Weights of a small GPT-style language model, trained from scratch on English Wikipedia.
Size: 11 layers, width 512, 4 heads of 64 (2 for keys and values), MLP 1024 SwiGLU.
Architecture: RMSNorm before each block, rotary positions, no biases in attention or MLP, untied embeddings.
Each number is 128 + 32 x the weight over its row's rms, rounded and kept within 0 to 255. Layers, rows and columns count from 0. Numbers have three digits each. The size before them is the row's rms in percent of the matrix's.

# layer 8 MLP up, 1024x512, rms 0.023, rows 373-444, columns 256-319
099:170087152115135110095127158148110109142146117117171132177106199100101124126093142158067138091147103166169111137112154119158099165144089167164148154144124097141171160113162095134161141175098098
104:145117097146149109094137155118094105145099157126133082172109175137108049134167125156144073068155103123150101137129178144112165204084172127145094232148142123137101125145106081140169133114126101
102:130148101103123165090128126160136128163131140102087072111101077130173143082116130173145065141141088106114152148092134120188125157103139153158165127157159041092088158157085149156123113122086182
105:132098101117126133151127102160117128081096108216178126089162131145119158106084114119120087048143091121156068096170153145114051146101186153109123140116168114156103151112167168138138121135119121
096:198095137186085159143125162154122108174159141145101102137092218132105177118075124163128103148095162105127165153161164100134119199086142096109103155156045109171166134091106129152149133140125114
097:158116111147118131186085102123128125108132145057095115149179147150073103109090156084126151143176165175137108118148137106126175101123109159131089065132097112132103124173156085157145121120134076
100:137129154080132082116164139167131147108141166189146158098074126073078127158176112129131093168136136144111102160118189158174082176110093182122104127108128077141116140218129148186093154166091130
094:075183130101122129155123163144039082123113125190109101136134101131078110080099164094149131138087136108147151226144147143114093123110144154124162146129105122089138091081108117110081098122126116
099:136119096185142144150128152184110127127167065130146116127103186075104134180116134123164111084163119157193138125108111092119091126128099144152081072121137106131127134143102154034157206135105114
110:107133094115088088111148089073120111177100157158132104173170140162160131078130113138147143097134112126207101153070099125125173172105149170151180132150133084173136124138094109146115142099085117
100:161103147111121141121099130116180119100129171178104135142122191105084114192051132087148152130137173116123124151115157146073180151086130065173176114151093097076118133131150164123074091110116169
100:143066133163118116138155141119169157133134091130114101071161095187105144151122134119116147117076140124107093119150130121128105065083141099124136147120148159086160135141141080194160115133154123
099:157180124171114152091102115170099108146175139129155167145120159124104166107116113191147180111087153082151108120144102109159161132109119156109168161119174131058114121098072133129089139126174145
098:148119173091143134145154140170158123152133044178113148125097127229099120150069089089163133094149151141152120132213101155143107117159139076145164084144050153103127117104081152167081144189077163
103:120157114161177180158106085094073172131070135121070205141112123148153163114133135150111127190121108140112118222121185146123169065144132092127132137104102094156076139117128160167143109096193153
098:080122181100053160131117091134129156154166128095109121197123166108090102136077137118111083185165199098152134185101172128120165093118048126084108124154143146132176112078088146099132093124194131
093:141202166110108158140107154113132153145132146136101088112092181121183145118110123199135172153135122209131130168190190139112153043184094146109099065150090151136165140208160125081096107063143168
101:164150079114126096152125159131124092129094158150128121114132148065113125184123133090100126105098162106176084152119114128128160144173166132137121187190161184105119123129076123106149156174108113
100:094126102132150110163119107070160135123061137097154159130119126197146184155117139127086122127113210170131114153085082056124100120072120122122087062069095114123126125065180128178192160158113097
097:121060117133137027100114174162104149093179139138115223148136106157169150142119128114139081153121090095149188101172155107152128117137144149120117079216152161061180114139143142172135130116142130
104:112147131137110114131149142134103170171105138110124141110104115074111090094128123160105092135129094104097092151146095190132090112138121119057072139141134061181138131095082121158118122079151145
099:115134149114113151086109152087157116088135058117188125128127087122159142155099157141139132147111145123150109137115122110099180124060100126162162127082160088127161146130121133140128159108111140
099:104102122163089169110084152147139094101105139107085062159097106141179184104152136201077058183113131148125143076105209078073154120188151168181131157104147154102153108110133080087103106132145089
099:101059130129151104126113176145129083172123169158089095155115133094154103136135175170131162132133119107141139109123144085114154100186151080175141114114178138103147142093100116139141141129113126
097:129097067104098089136107135159122139164126083123078137106185121140085150146125178089160107131145146144204122164081133137148148154173080106126150103110126121168160104063103091104097100124135133
102:094153155126075150119177070078117111154080092105107103145114151162076159126149163146143189112116097108092165135103086133099115082141193174103128115119117121127150149150129151113067133136133129
095:156201126136138159138119106106121167143099136154133154127133106117120159088082110093082135125146191110127169113105074131133083119184139140121158089078095149126050151127131122165134133130172108
102:146081157117144109211101133164161079149145171102074126132146121153107124154159103127171129093108159179170123148171123108100151138192113054158088125123192168138175143045155102140133138169118109
105:162149119137140079146096096146113109088113130130140093135127118119133095068075120147113117123102158187102115103214127122096164123125141122088073132203079071185136127115171132093120146089195075
115:158108079136087109167143166160080078231118118107099111188142130157098101146176086116131117173145123141124087071109096147126194086184140200157150093171119164107132087065167140116152139169171151
100:107153135093151115123142100102167078063103186115148203125075163156167101110088141118128140111151096151129135104138151181152192135200135136160158123153137130089128148100093112114136113176125180
096:070106151131148171219144130118097092110145132153095132130089124174082130149173095103143154119154105134093115090132075143161101105144089090134075154147063126115184152155108178162147122153167152
109:137160102076142151142120110127089115168092152113122143204143148141166113118121131193155132085134081130122194130119180180124084129091121137141202063108080113156144124090193172106082080133155174
104:109130117167169122142079105097115134129097090159149088101141121131150086135158124204177101133169182091089115160151137116136113130081125146117109173143153099109154113110170152159114139110092178
099:107140153095106142137108173089122089094196080158119150120124147178142116159086129091136114155183139136147161098164093108179132156124083148135148178091091063104137089078167160142149169162069134
094:109135025121156139075107081135094120090137157147118156136179097159139166130155135140135079178158104098072106076146126105100166144034201139144110136114156110118168133135128185126145120154101164
094:135151120127186100174132155131080081181113070150147095118101109154163139145119118134180211118167160118159189125146110115137122137078138115162165148156128121172132170143094128140144134145121117
100:135136145147102102167151153178151115157195132172171069170167126163139090198110103100161095145106160107121116156162076080146121110108144177077119169121120132103144153127171156144155106169066102
100:111082119155075112215137111135111180207121088122128140163142096185107155110118114142115111103137161081136095109132090137140149115123094162112156141108097192109105138130171116164120154105166107
106:073130199146119179113112102146081072083115085169111102107140089151115105077110156092166127155134064131072118144160060099099128112138163079100112129138121134110135089156082137142076137128130117
100:118139165154103153142112092142115139152164089115145198111139145132174122132107130093154139174110143098163153159072086144134090120077107103146144159086189137112133131116115160118151102161152071
103:106096126191093094113082126157119136116131100109108111105168130122127129148154121108139118077148185103143111146093135084176129088149141081135128153128144151125151178081173127115144209122115082
105:171181101091106196156130161075176115173153163153082183113093144124110153062074117059133126065100166116043095139161093106159095180170112116107056135157150119122077101143151103113089116163100103
094:139114139205127097129095157150099087179125147206112073103130114119106148110159169069144116061064129139071097158149186146150132181087120071062097138164156136128153102120162078129150152199119067
094:140096103150165179162111151147159163099112133193140083154115173126112135073064149139162118123092164111182118146117164103097172119154118128176083177088138104177098101119124109143169183149123094
098:128118115149176134077128127138194126154128139126107128069134158118095174120115110119123155138105147104122041128083106143133125136183187098078083130072153140104103092102074118173140109129124138
106:133169119104094133129193138117136118187144148129109143136134167089142053129141117152098035099081122152122172134158170109134083107082113164151131139164138183109152125172119174131141167127116174
103:169169121083157128178125101145149082112117101142165134086145215186127145095027104117157156138135112150141115136152131131137163087137130099130139153114176112140074123170125116122106126102094142
096:136142171194172111010173057142093165078080117115160120128109151144147119155176158106164136141067158122180099161068156166112123082097159149147141121135195116077153126139157104161076095138162143
097:092105172135105109116084133201097117125122154093109058172095142054128054118116177104141106146133155188096131164089139139175150148158205160172164177157162176063131121100127146170076092162199113
099:181140120151138117061109115139146170076140129098125130164093143088124103131178137099127168181145147139132122101155137130141086160072130128176161147124150123157117182209138081147167153157075134
097:087131096188139131128116146131148064182136054139102131174148108131149156157091116105147163143086177156125123174146137120084168093099121106137096144148171095136143131170126162078101173146125098
098:130105116143172065166123210079132195141198113114155120122145149139199190073137092040143124149119163106121209167050122150127094090124154187125075171112167186140171072108112134113171147156153152
097:127113134141066060125100119084128077146081169144149117136161170112097098135124131105109146169138154189119054156176159099131156089114136186178122129060119144174125146095164148158123093108107073
097:146155115079119084148116139098172123123155129135124144174165192150091100165095133098128074145071131172106135052145157123075164163163140110118142076160147181129157145184168160110138103113158171
101:112062147078129143135161194131138103131115138137133217077133118108137123156181093153135123129116087150111190163116189116130082138145208114103175135157125115072127116139173203123063116180069180
097:141169121204120155125137113179121104094188050179129084129110109159133139091128143130109113055149126088148147090169097153152048114144172197135122131095121170107108068112111119112070124101092184
098:154096103121137155120141105148063125118101081192140165131129137178118103115142116151120179178141098128163063098126151176136154181136107108109070115186108111077122192101173155155123116107121172
096:148142114150102120092125061147145143130146183158173087195137120076107116113147156103110115072140125163125147108104108113103164102124132087128064147171072161105173139115167108126081114106057126
098:115150118168137138126132141076084189101097125136145116130119134136159172082150138169069115103123184144099129103110105105187147054131133127091152143086157092139102152069108114121128113110097162
102:089169127182105097168103083166190140114153169159115123120166113141171153128155104165131063168124133087150100163158066136126137115184167085149124131110149188125190110126094137140154156161118137
096:172082153099093144153110074185088155123115143120137205179103112155160151102136165094073148195155145105086083156135134122107117134133072094126152119154036095111130155167150102178147225115156116
095:114126076152155116118150182102143130163156146107128095115124115088125102096155148166066085112117063109180110159129151132095184144092145105176120160167082154125143082116120193121158155120139067
101:123185124128134096133123117117117135019158148125145118131128103098101175154109106113130065110103126194162111144139153117166079114178154152097122144151152166153071105103102208141115092128115161
101:077082118144151068110126147111164105154128156111179081104162171098137167139163117184163115140134132055110118115185120117122079164072097140095070139212108131168081126128115109142161154165141066
102:093171079077125139153115118106133129103126084134124195194119119101108107123130128161147103121151026121161098153092081077157127120118149099128161102117173123157116122165181182129142073148142137
097:107124117143136091101172126136138103131125107101092175163091146117130160081150140163075118153092082137094155031143120127112171129106106112161110065143052126079116117129091119086162145101204134
098:039146092194107110090102138130089114152095107093110125139084111164084112129194136131129135117161132147173163162141147120122172119160090129124145139146072091154082135106051177117086122157090114
098:177138096080138149169122100119152127177145215098095111135107103073155080164084082145017088126114157114037144135096166131089155173130114137116104095126106082147111173100066101167147110115167140
100:173172104169160110180100194096115108083163165104158083097152139110081087136143115182185149130116208201182078175185143106118148088169087087121198187135086129138161164078104154150128101138131106
097:135084167126105140170101077112040154139154145109116122158184086153142137198089117162137204171098098105157100097141116091146120096132119116203185124187138135144073123108135139104107132165102158
102:117131165043241098142156167130219138119158115149137164132130142100134144150118123104156157134127180174109127137109174156056148146146158102118091111102072137109090088144128062100126158098169155
# layer 8 MLP down (transposed), 1024x512, rms 0.0214, rows 373-443, columns 256-319
100:079218195167137131089059117123142204127117122115066089085188120166154155159113188174098083137131116200168070114050151119125168119127151135120140111186168096125168146129115114128148133114101157
103:179113183066117126060103128178096108145153138144114136149138104108149137122143128087155128140149056112125120121087142139043113088068152084111111178167109166118179114126072118072142197140184092
103:111087000103123157135182161139126014100156123160080120057119083118069084201088186147164043049133096128140171191084160067217126141165105128169110106130104109104083091076107131021158107087135090
098:117159099125131128072163120135157097148140072128129133087086103137135147085125061150107161163071171084106052104168120057092136170113104094166138038063104136145218185140158203076070127140125158
093:083136051126142135121088074174116133173157160136191143120120088124159122124098117116049140111021086172143125153077126157091150117192118076117128104175099160074078159149059108161156153099138125
093:148160144166093152123159172149120148125128137133197165139111135123174121155130060135082139161132098241100093136094170101142142132129095070116152117160105153169149177151159049151084156111135135
102:130094171162084141104050149127061119099051175202075115078139132165014078133174158054119085156040132143099102101126030151107162120113064117080093152093166156122083110143093093101116088151141154
096:133131105120114170168157130113151162132160103060161089094087190124204129180107199116098176091129153198141160123123097091061139172125165175131198128120144106161092160105113149102107142067105075
100:049095169196112125142171131105162104138139140142129131093135053097150141171133065077137118118127131118126137101121190103154166087154096158113083153055101101112143072119101146149093106123168186
108:121106158101118105124085154073147123120068177157109135155171110118145127077155104088131144090092158081183137160075156163103157170120114091121142159119107135199111127105101094116154126149147184
101:068096080095180142146180120175171148103151051172132126134137152123154112099196000134122115129087194123143148125119066110115135150174124120082127144040135126102083116124070158053173096199120129
102:147120138146173082068099160055104164120178100116142146169173165138136108141116116141169133123115140138139095116165128139123135149137101083135149110121076097106147160126102140144115082101183093
101:068142105088113135207047108078144147109101142150124111176162069161064132142136234120151185152148112126073169173146136083119113180086174154170106106094119119162078131101149117142105089138166126
098:139167079149148150098042100174155131126129137111102169116168161141120125115164255146169096095091153115120108215107204109080073121134143076075118119085186146112142180165096071123102115086135162
102:095113159152100123167082132148106144158140102099156140168093133156103099158178146096117081193153151116100130117128213104155104134079144132130093111140144141133130119187093117124090120126132153
099:175095080149166096165039088113126117106175091134154154098086137111099074156152153080134119124062090117104157124125059155188082150167142111177148095096134086139198105203107077076090156162172147
099:181110149120125139118226086147167096091127110155169127119136145137096098168100104126140156110165139085124137149099120116137061144088051063075169099127112120140092152122110141233120114099139106
098:058117125105144105098142126181145160206148114136141125142142146144162134119142148094126144088069142124082166175179087071164106141064107174135113106083099084131143149127121196140112132151130090
100:181149153120114128160130140142188141167094097135164132172124164114119156086145198172105159178177190074119114110173109167157147121143173083155167099124133124166077189111159104097129156072163091
098:116137167131195147143117104135155157112100176104138108107139137147132128120130039111114101075077154141121133096160133138114036118093085120162145160128083140163147143113087144141141113077091131
101:121169121109177113136109086159118138112067107120139153053158097142130149131083083139118064136170122116148108115114072143126165120122157096074128094122087088157151080124105115182095180130213174
100:051109193129099119081137141094116186117187113131165148150109147179101166164114040098160133137077137159123116127146155089128115154102136155128182132063132145132087166161121105225119064091113068
102:084092159158106124119115121106148105108108106160121122124196083136070173115112192194118088173146078108100165094149114104148097185092120127132121142087197140096087123071103136076143124174089122
100:120126115119134114134100121117129106116115145124098113148114150126168116160076255145115143100182088135130119098129149165087117142161158119129116075184112093128169182084093089058172161147164079
102:121198132147152108060090128108126161133115065048102095091047122122132164118137077186116094115096153161162138162126175095134147143133112119139134125120124097109082190164111066121092098120113138
102:155176169090081157142130120137173120128120159148132113128101153067122160077159100112188107190132168115133106182056097120130085096060121113137132093118079140083150152187130128088127107134172090
094:144166205079143161050110131156106087054160116157138102129105073176153095113176127148165122126166126084151119151124115100117104118138152109119125053187147139195124109112134118149129101126156156
103:138099163109141129174111100092115132073117162142114176170140093105149143166073165084116097116122087082150121183122095186152135100094133128095092134136114136160102129130062124143123128072173114
101:141124080100129180093100124153147143139143129192125144080012216116164176123062099145112149065158087162133167109140095095098089105130102121130162151148126127096142169094157081113133116142175136
098:120127065118123116171162106143102107120118154159134100119102078133062137174114115089105126129115088102157086072080092119190106103105145107174052137126139110088146089118072133150121111130151167
099:094102138157113116076175095109096114125127113170162072136159143161076174137083148037108081140129120144161106148163161158123193157125127130098156070111114152078160131138098108142103128171130115
097:106125117209165133168185099119133137124123144114155153081182100144164125129188171107150145138122050143140135146160144113114130145139104130118129158097105154106125113104121169122131150132064123
105:117121087101192110177181111124130157055134154093144221141124145169124084125114176148109109140130113128061160164122070063091091111181150111070142125158118152100149179159133119080129112161141180
101:113114122160103112125190094108135112120139177147146138106133150118133127089120181199096150161183152125115176084148111123070151121126127113119095168159091127148133210168178128111139106166160113
100:104150102128124171122093079117187136094142153100131080143142098155159183086110247137165194165155093131135178133139156162113102122138151073155126119130130138120132186141150129193088152109123113
093:096127214141112120133142183122148210108124121096095160140143165105133178123119029104083134108133192234126079145111146145185145146169105152145085140118123104143123118121114093148124095152112120
097:150157120144121126189206179114098149107140159114141100139128174121194107159117136152129101102144142167099103119156206095029149095147125084105129138149124140145138049080127135081104102111176181
100:121110176198111151152126160166175165154134094181129122174197163157102150127146201217108108123082183174106101077099128159129046104092170145154127107093112146056153157062176138132143113112141130
099:165117153128119124097172169198104158115198135140095114106068144081192119112114063169135153129131175152110092122118180131177130155124156131114120171098064078112106160170223105121150109060103169
106:112120111120102150099139146117067154161109152121045109115157098175170158132146181152131121146154150192137079162099168101055138150180138140171093121114135158111127041060122062154096164086088158
102:138170150179144098148130153096071115129129152112143145135154076088149154148139235152152094133073135155181122134132105119135162109121131117133114123093111112135148152128118126115137110099119121
105:100146182144089150113165132136134110144108169132069127132126150137139122077080056144150130204113120166125115164157172080185164078158160097114117146136134110172133052129097144130099179145100117
101:113097081150114150121195120103115095162118120099147138132118179167150100129079046119115080140105115196152164043141140164149173094125144163146160126134151173170121117090141124084183092067118135
092:080113114159141144152083167115133191119129090124111080088122133080137132147125098173107078088142100100144107138163124112113168129121125215094125133135119133150088063107095123104142084109126154
096:115122192099130138062153126115124074116203105104128147137057165104100130086103157134127118173117170129151153145180149109083074201159123114151131132156158126141155101176123093111094179163117102
099:134136136155116084144101130081088104116173123163092126121151119154165097199051146104082130100116125163111112085150172092110112105126167094117179116165115102157152105097101094133118177153076122
102:128163134127165144120108163139112064157118106114145163113143169097083130124131156125135030070102179128136169134174109093088090146078061151176159135104112133109154119148177124074147127121113094
102:110139162146108097093161163105132133185147157107112126177137075118183073185110044014137073139115067080105071108080134140108090096095139114106108145132132132122118131108109129110151130106148109
094:128144158158142099105111152138132136139148136148129171090123174096094106182145124099148111072096127088104125100106120190176113102077121151126108115100142112192117177081127096148148128174105136
098:155115149097130147114143097097157183166153116082171104125105128083114121141139078167145132109136137173167161135174184145145202117133130135104096098160152140159107158118109147096101142131105073
101:087159111188131130118101176118173124171079144157141116149130136114143158141132223148107056050133150161168113129154187086157181156145109135152131126188100175122109138121188084117175174084119051
097:154108095177125131124169149116159131170135141165111114112086136123139143139082187052106122156126209166100141191088131133169093126120127082146127113158161134128119135128138097145080158095082062
099:072173090136140131175143157192147066126094157127123099108173141109107120112131090142124074140105170132106104190153167138091180164116129119091143130161118115128129125121139167106133134134115126
093:126139099094127161125129150171134139124196164137082155077113135072119158161127197178111113101086110148122112125112101148186187120118141156162158099139148126150125127123137156153124119110144186
094:146142100125135195092000152115114180151152103093145131132113125139146128152136245121105073089099100064065181159094108087133085141100192157119189121140108131083127064120146133218139113130177152
100:150188144145112131092138178136146137195155097187156166158139128125179108137163138080109076185116137145110114155115102073093121100108108071081135130092149089059134111092098072098135118102131134
097:168153106135125083105112132124099102146122129088110108126107092116118165159132004143167128135092151130059142127181168159124081122139147119152131148155162085094190132126112163141210211158130132
099:151120145195102088144177149174099076113144138157149080134164105156105129176096104066097118175110089072113152140129084127169091126093147064162138113121093163112155094104039134171150136173140095
098:149143215057127146155135119159156104123087174130119135134168120145102067164125099121122085158162104104136151097197112126099136123167123107133140133126100119116109133136141151132129133145153145
099:161138104136139122116131120129124119081179126118189107133134216161162109110157163138133098202117117150132054095155147077109140203103154130154159091148076138166110172101167165091148186059146061
101:092136098091122133111124091102170110138132116160120166092138148091058169160111184168079087136089088108151144089197102046107163144158165131156115111079147131180169059070138077111112168140153107
099:130073067086102074099182101196117120126092073082146122106138173115113166136114185131134136180144167096133124181191154156079208169142126052146133096129077111104143132150172178108170147125106153
098:142119119174117109158085104140106068126096069129119183115166083133085137173106139085183123144111156089169088133109135124148051124128166134156128112082092149112103175119088104113119110136091134
101:140146053129153096124112121107123170177139160103124161170143218145130125081112214163140150135077186196145087145155145173094092072162090116135140110157149148066110203131188122166190131126141124
100:168092140108155124094114128087151171147142141091147124144142157094125146124138192147128187068127156111086161145146155072150117161108148104156079113148135130142086144102132169197132128120066122
100:106153114163114141161123125139099148143104105074128182152128061148113091073137140103071160104155124113083117206126064104125132104164126072143101143169140111151085123112150168093105104206116146
099:125115162131143132118076098122118188116133088082125174170113176125140130115126137185122125092087172109106124065112115144135101146147080111129154133148120187132114069116133132046177108130112130
096:095111126091103136086026124107115116139109092159140118152148134149082168118142158096124112115117158133157127136126160122163134118170065123105108163109107140128085103100116121125143134120069136
099:159167123088117060124141206173170081210103129160128124169145133156073156151123159005154133129098150108117149129087124141148111090005165107129145084130134133138083144138083083110120136121163147
101:150147163108096174129101089080138197122153150135133130133137145130129085087095067130133162146132144129070163160191123125127138128128113083087187131169104123146118162144152094153144122183171115
100:120111133107136133113201112140162188153111153126081161163141139174069122143127146104140101142136125170116207107114127156043079083087127116105131162110186079143120127181147062181121155165070184
# layer 8 MLP gate, 1024x512, rms 0.0235, rows 374-444, columns 256-319
100:125137089082140165075157159124146051128140120109148130121086187170097130145178118101180103135157096142153119168173107118160097109119135087093167175190110113169107166072121095115132185161136113
105:112165101047083098130203148139173152120123159131085165135136086104157092098121077117163156149132094127127139086193116110135104102132164171068146176144153128199126131182118161123118114122081163
100:167105116063151145137156178100159116129138126117102171134160153128153160114191137157175112150156152112101131102068074087110134148129147126135129112121181133098156137155104088101136134151190110
100:200129177153147157166133161065118085195139108132125091171105141140082118079134130152148123151146168084117171110080113099150089234107110102103104106125091080138198160118143137116098156184096094
100:153132130119153151173160135068096123088120121079085182135156145147090137116096078075104170174079178137103159123079075103119140075137130170111140100126134118101094155126110143153131094178121118
101:177172129162163148126159134163116145147122120048181110167087201088137121104084073142115178170145124116096165095155116107110077105136126199093179080154079109144080121084131092146094114104127150
092:077160169098127148165088086120154162114144105134121114100098131143135177100086126127141125150126167167170093137099129122113113129219142156094130143176178091120170163071130132136157151140087143
101:162143158178059154173127139118105066099134114093136086153109127067134108119119115066216145093092095099160120159124136084165136052154126130121105157097130161167129150086119139119077144106096123
114:165100183093115075141153123107139146152125104122118144130120121148108146138120128129186109179106136059166137134079151137166160166139164108108135162094095152120139108226096113103048124107099160
097:154118198177143141166183125122108060105115115182190191141076108183136137123181131127135126140100167157150122094089124193123063209101117138113123189146128106142142207120076086172114118139148142
104:176123065069140126179144172137140074151080116170092153147092110147125169103136139136105134132149114120125134133109133168099099102166131150129127135166069147113115166083153087142121152132101165
096:161149165050113147081119101099095149190066167147074196143122073100135119155176147153077096168139140114158107098081106085152114121091105129098145138122115128099078079127099080110163136126124113
097:124114194059184186160171163071087124141152079157102156099068157154127143199076068089161147073140120160158106103155081117135102110179059127126101141120095138120126131062105195196081133135142138
099:076174118095143171100136103139131165186120174097078128100131077143123108155100152164146187117176101117157116162149145169097131145139117099139104073108193120157102157166158137121127083132156053
095:122136164149107115098085110147080121114116082159134120149059110074123058109128141098162079186121075087117137126140105118113126121093168158187080157142142120185124107115093102089129150064116156
107:132102155177150114093149114067083124066123120137159133136122118138109061145078142107094131124151110059145151138087101143135059140136103105085144152133129110125082120068096140169152072145194101
106:083162142060153147176111151094101106099131193059133096125138158088098112202191140104131161109138110103164124147117126126078186170139103100145139064173193146077154141142135072096119179166131127
099:147129153114155136155111142145171127118162158075116117143080125153145144101119126149139148149177072118156119109162127108182105119144138133154133129168147115092127106149121140135146137091151180
091:119149086212091130159129086101156139176147092134135145128111167163121114144084139105052107095158122151146151153083058169138149226082200096156149182189150067149147166122111194094154154080123083
097:112146148073173125103135068141107066081145119153133157096088122113160109158097112180091096085154145097151172134124111142106070137135170161122183116173138149134182115155093146086156080104144117
095:159107155165167145137127150140127149148119124146083168140117130130160051119184101096150138105128087070128094106141141157176102174086138118120130135102116164168178110162109121118108082150129152
104:101129127137122179125156170098080118111130160047085105115079113086161123116132105149128108164114167118182115085109163127095183095190156139113074134102095172113158110164125141102093070111147105
106:065137099155141144064206132084046158126060126101108182146098145106185119152154145154102156122184069096114136140086149195118106153155117096107189158107124091095071164071123176190112100158166150
106:132104120132160131175166114076102131093079116089078175098069190121114120161152089138151149169142064108077122136133106088134110144181111139145102142073187164127154110169162094157108086164179108
098:116125113173059124128177095111149141145132149078092139118125081177173126151102118149102127148106092137101163138156170175139061090126155169126128117111133055066102106147135112162134094134136129
101:097160094135092099171160122080155125073167138172116123080132145099154107099109098148107162100137133173089130155148171168124135110090113135140150148112110095168109119155045193134108102097097122
107:052147088204162131166180169126151140130164150136088170124143071093090061172069082139156106150072119139167140132143140099152000089089140164185116172092136151143116121083154124105120124124131126
104:102147151148116151196134183063117143134098121085185147160125074106119118109098121096149179203071135139109092166137107088147113116133122187090102148155154136162164152168066125202118144097136099
120:114140163145192123104164176059142126078107121135152163029116109059134105160098144168137162096118151127181157122128162146148070131099193068119122120130161111104143139113054183168146136101104156
095:178091139154089107167120124069118044072139134078117107078099121167083136093129121018172098161095179157109091127165125106125143152141153111174150107185116095172146147103167103144105103125162170
089:164139136146153211133093106093147138102076153119091225138143095121109101132136135134141151107090109094103142124155169114129128150097144103129146177119115166079086153117098100152105139157144154
107:170078185125152157060159119129165158101102087106145101138086128116124126135127107075171177145076137118177136174136120109141147117135115094130066174143110208123187132138126146147159150148223153
104:091109153122104082084149100101103116153123086150155100180080182072065150128107124099159145101137149176145141081118123120139130073135123126131075157126183120165157160163135121120142146106171182
095:123073136170161102182117153088148075083115161137105117137104164106171163175141135119096120098161122108092164132149122144104126146084187131187116163123100159191100183072180165137130167097141130
100:183166184119133111165071108126096164089138115146102151164136145112051148130114125121072148127128153169155152150102111093157140110131115127141116144117089118149118109096122121114115067038141081
097:111129136125106132165162097144122073139171133073129176089125091117176048148123082119217101172091045133100042122162099127062149119140146151174162105124118098062130094209101079089090119073158092
101:174048143110160130227141172115081083103141116095080116152098135157130115074087084127172100162129160085079163144116086104091149185151115118172139165135094112089097164136186135195098109101162054
096:046096178187073109169144165132118061165103117128128198120119056106115105176141111103091097106144095082144156161177075122106091140112116107147117102148135113119160152127091200167124132169135054
103:103148092143148121189156114110138090108127080134132135123127177080157131161148097149107081133119130111142134118127122129106110050202105190144137123182148186124150081143122135124126150106157154
100:125122183170098179079182135104148107145104124099163172109111138102126120129092091052171167143085152159156110140146087119129071124168167169157150134094185174043111134146106131095078137201129124
103:104161113082139169102150152106117190120071156120122068066129133126102123161170090128116150141168153147175104123085092178178130092117139108121178072137068111100109134130152111101148114112141136
096:064139124192132097186130138130123099099111132132122053156109130113117119174109133115152166192144121129195164084141096133140136125090123156125115106129107131141113140051137120151130139195102125
098:178147228174128199125113119117121129097120105155126079172156123149128136099178140104121162145090102124162143129145099152122102133112076086144171101116127168083128142100130111143132138173182099
091:124128083095157106156127122132097122110109066065156081120132189107098151170106149105148159118194128144131204140099101114171088128095105102084098174159199133106128159110145170083140161122143176
098:155140190095154099121122145139121121120080154157151246119140068155119095142068137102145190140097117107102136081092150119086159106107138123109111195117110107161158143130099130106121112154141088
107:163150137132132214101172117150172132116137153125139134120131138091073139148115108102080096126105086125134109091124131117101123143120044194124120138139132120075154137162123174140121130166135157
115:084109168134150146118138153130131096094148088109145139138107155186120079135209145094151080073168160143121148129111150159177070124089108181050173181103176156144132114142190114149190128179150177
099:145122155135210092182124155137183066138149093114111132171160153120075089149126093126167171145115139143085153079104133169143170106092141155118190058057129175172106069111165095166181165140098079
096:128095169142154101195158081058130116101134144054117104150154137155146139089082150077121175082108103078080137206148158144117129110137168085096125167133092122119169135126105110148116121056158078
102:028092130096154109106166131149187067144124134208161081071144119147120141170146095171143136100137060130110093083090079133176063143079178138172109180181107207134128106097095062160065146090144186
098:164115105131143107102177170090094145192170140112115132162101123143170130127142112151130190129030127114151146146149141135091149105140148148152137130096072182111112139183143116078123076143191086
091:132076135097172142100179100152190154131110128164121110157133138119145114089082086077121115165139119069118126114170153180075154134143133139126154182103126127084141111066169124120135125104128182
097:107110125164133097125153174108122086210138119146144101179118166124130104164129114039111174151117150098093160099099168150162107147074119098153167143103086109126118146108112144158076149080125122
101:190149139175148078137102113141093104168138131138092119185151106100100100157091104083133162190130183122152087139196160091110163122115112122174105112120209174135118185139149166130122104089102158
099:103130163092115110089142142120116128164158093099163177147162066169145144135091140134157143079106141123164139112165125149102102112124093117084179112069143071105177154155108087128067132057152099
102:142140138097188133093172152127108147209124146113109138108105102138188117148093078131160162205172113157115123092063145127114163078134092136101190096115110136096123151146139111114101151097184144
099:144152150150152139119104076157153145106122141073144122148119099163126109121121119134110172189151149181155127116188131060142167129151085114122102113140139156072158177145102148149126084111162148
093:126147110111191168111121106119135156141192188126123104140152071114140089157148122137117139147115080131135109108111136063149097110144116214147147145142137120135103127096084176202167175174129137
099:139151204132157161153166138140148162119062122173124178136131097170143134089081094134086125122058128118115064144108122132074158116078132129175131102120146105151125116066142114122056077101104126
100:193116101126182124117164151154128184147171113062044087109137122097173118142107108065147088133156148089079080134130155118113080164157165138108129106058117162107161091119124091135144092119140154
098:113113122181150185135154120116082154136142202121103134195100092139123083138101134147127137150105099125074065130138107067090080090123161159159137144156126177133144111151120080151100166138138072
098:099161155152148148121093155108159112152111196111105076146115180116118118152167104110127149154125092105148111135146115089090133062166112096181112125146101141143169165166139137120173175193115055
101:118099142105134116178119123106083145132111126161088122117173125112095152136127070130156143145107136184107098150113133168085080117186217101169135127113122115123186109171158129100072150141131114
106:088083091057183140124143173107153137123115143125160143053119082125118137169114122151154151091114118102153092135071089109166131105125111108126141199134128165201093078102130163107103139141123113
099:134143119109092100163114163109129132126083159144108154205143133203101108087113164089111196140143130170117115177130127199138158088113145128130209162125136095117119125111142201142089062133155102
091:109156155125157148063168151094100065167134135126108130132105108104121079083180171109144147153116093084172111129109158129135091081133104129162092159129184122108239078115120116160129150135144102
099:128154115173126191125132156160083156097125166127167094114129097121129162159173078209134111174115129168123104152148121115085131142125127144161094126120132137098152090174114094134144148158147150
097:165143196106122134100129118103131136146075128133050121153123138174077131100164140075136182140086158094097148134122144095147094114179058095159111092093117167119148087218101103128093111128155120
097:065126141070094149131137126085152158114169045135074130149164131159143140121146124152096161119121084184185131070111125116139121173153151122081083112126140096108126165121144118061157159141122164
098:128178150191104096157123128137181119165134078199131108112098148167100148151157102160142072088092119152118084057179103154106128160192107089131163110142110130119102091113053123091169163141058131
106:111094136120176143142116168118191113083100112125177139137146120172122158116130116081199109148104121158145097099118146154102098123153127169125126211133142125163121122071134093152122169136140112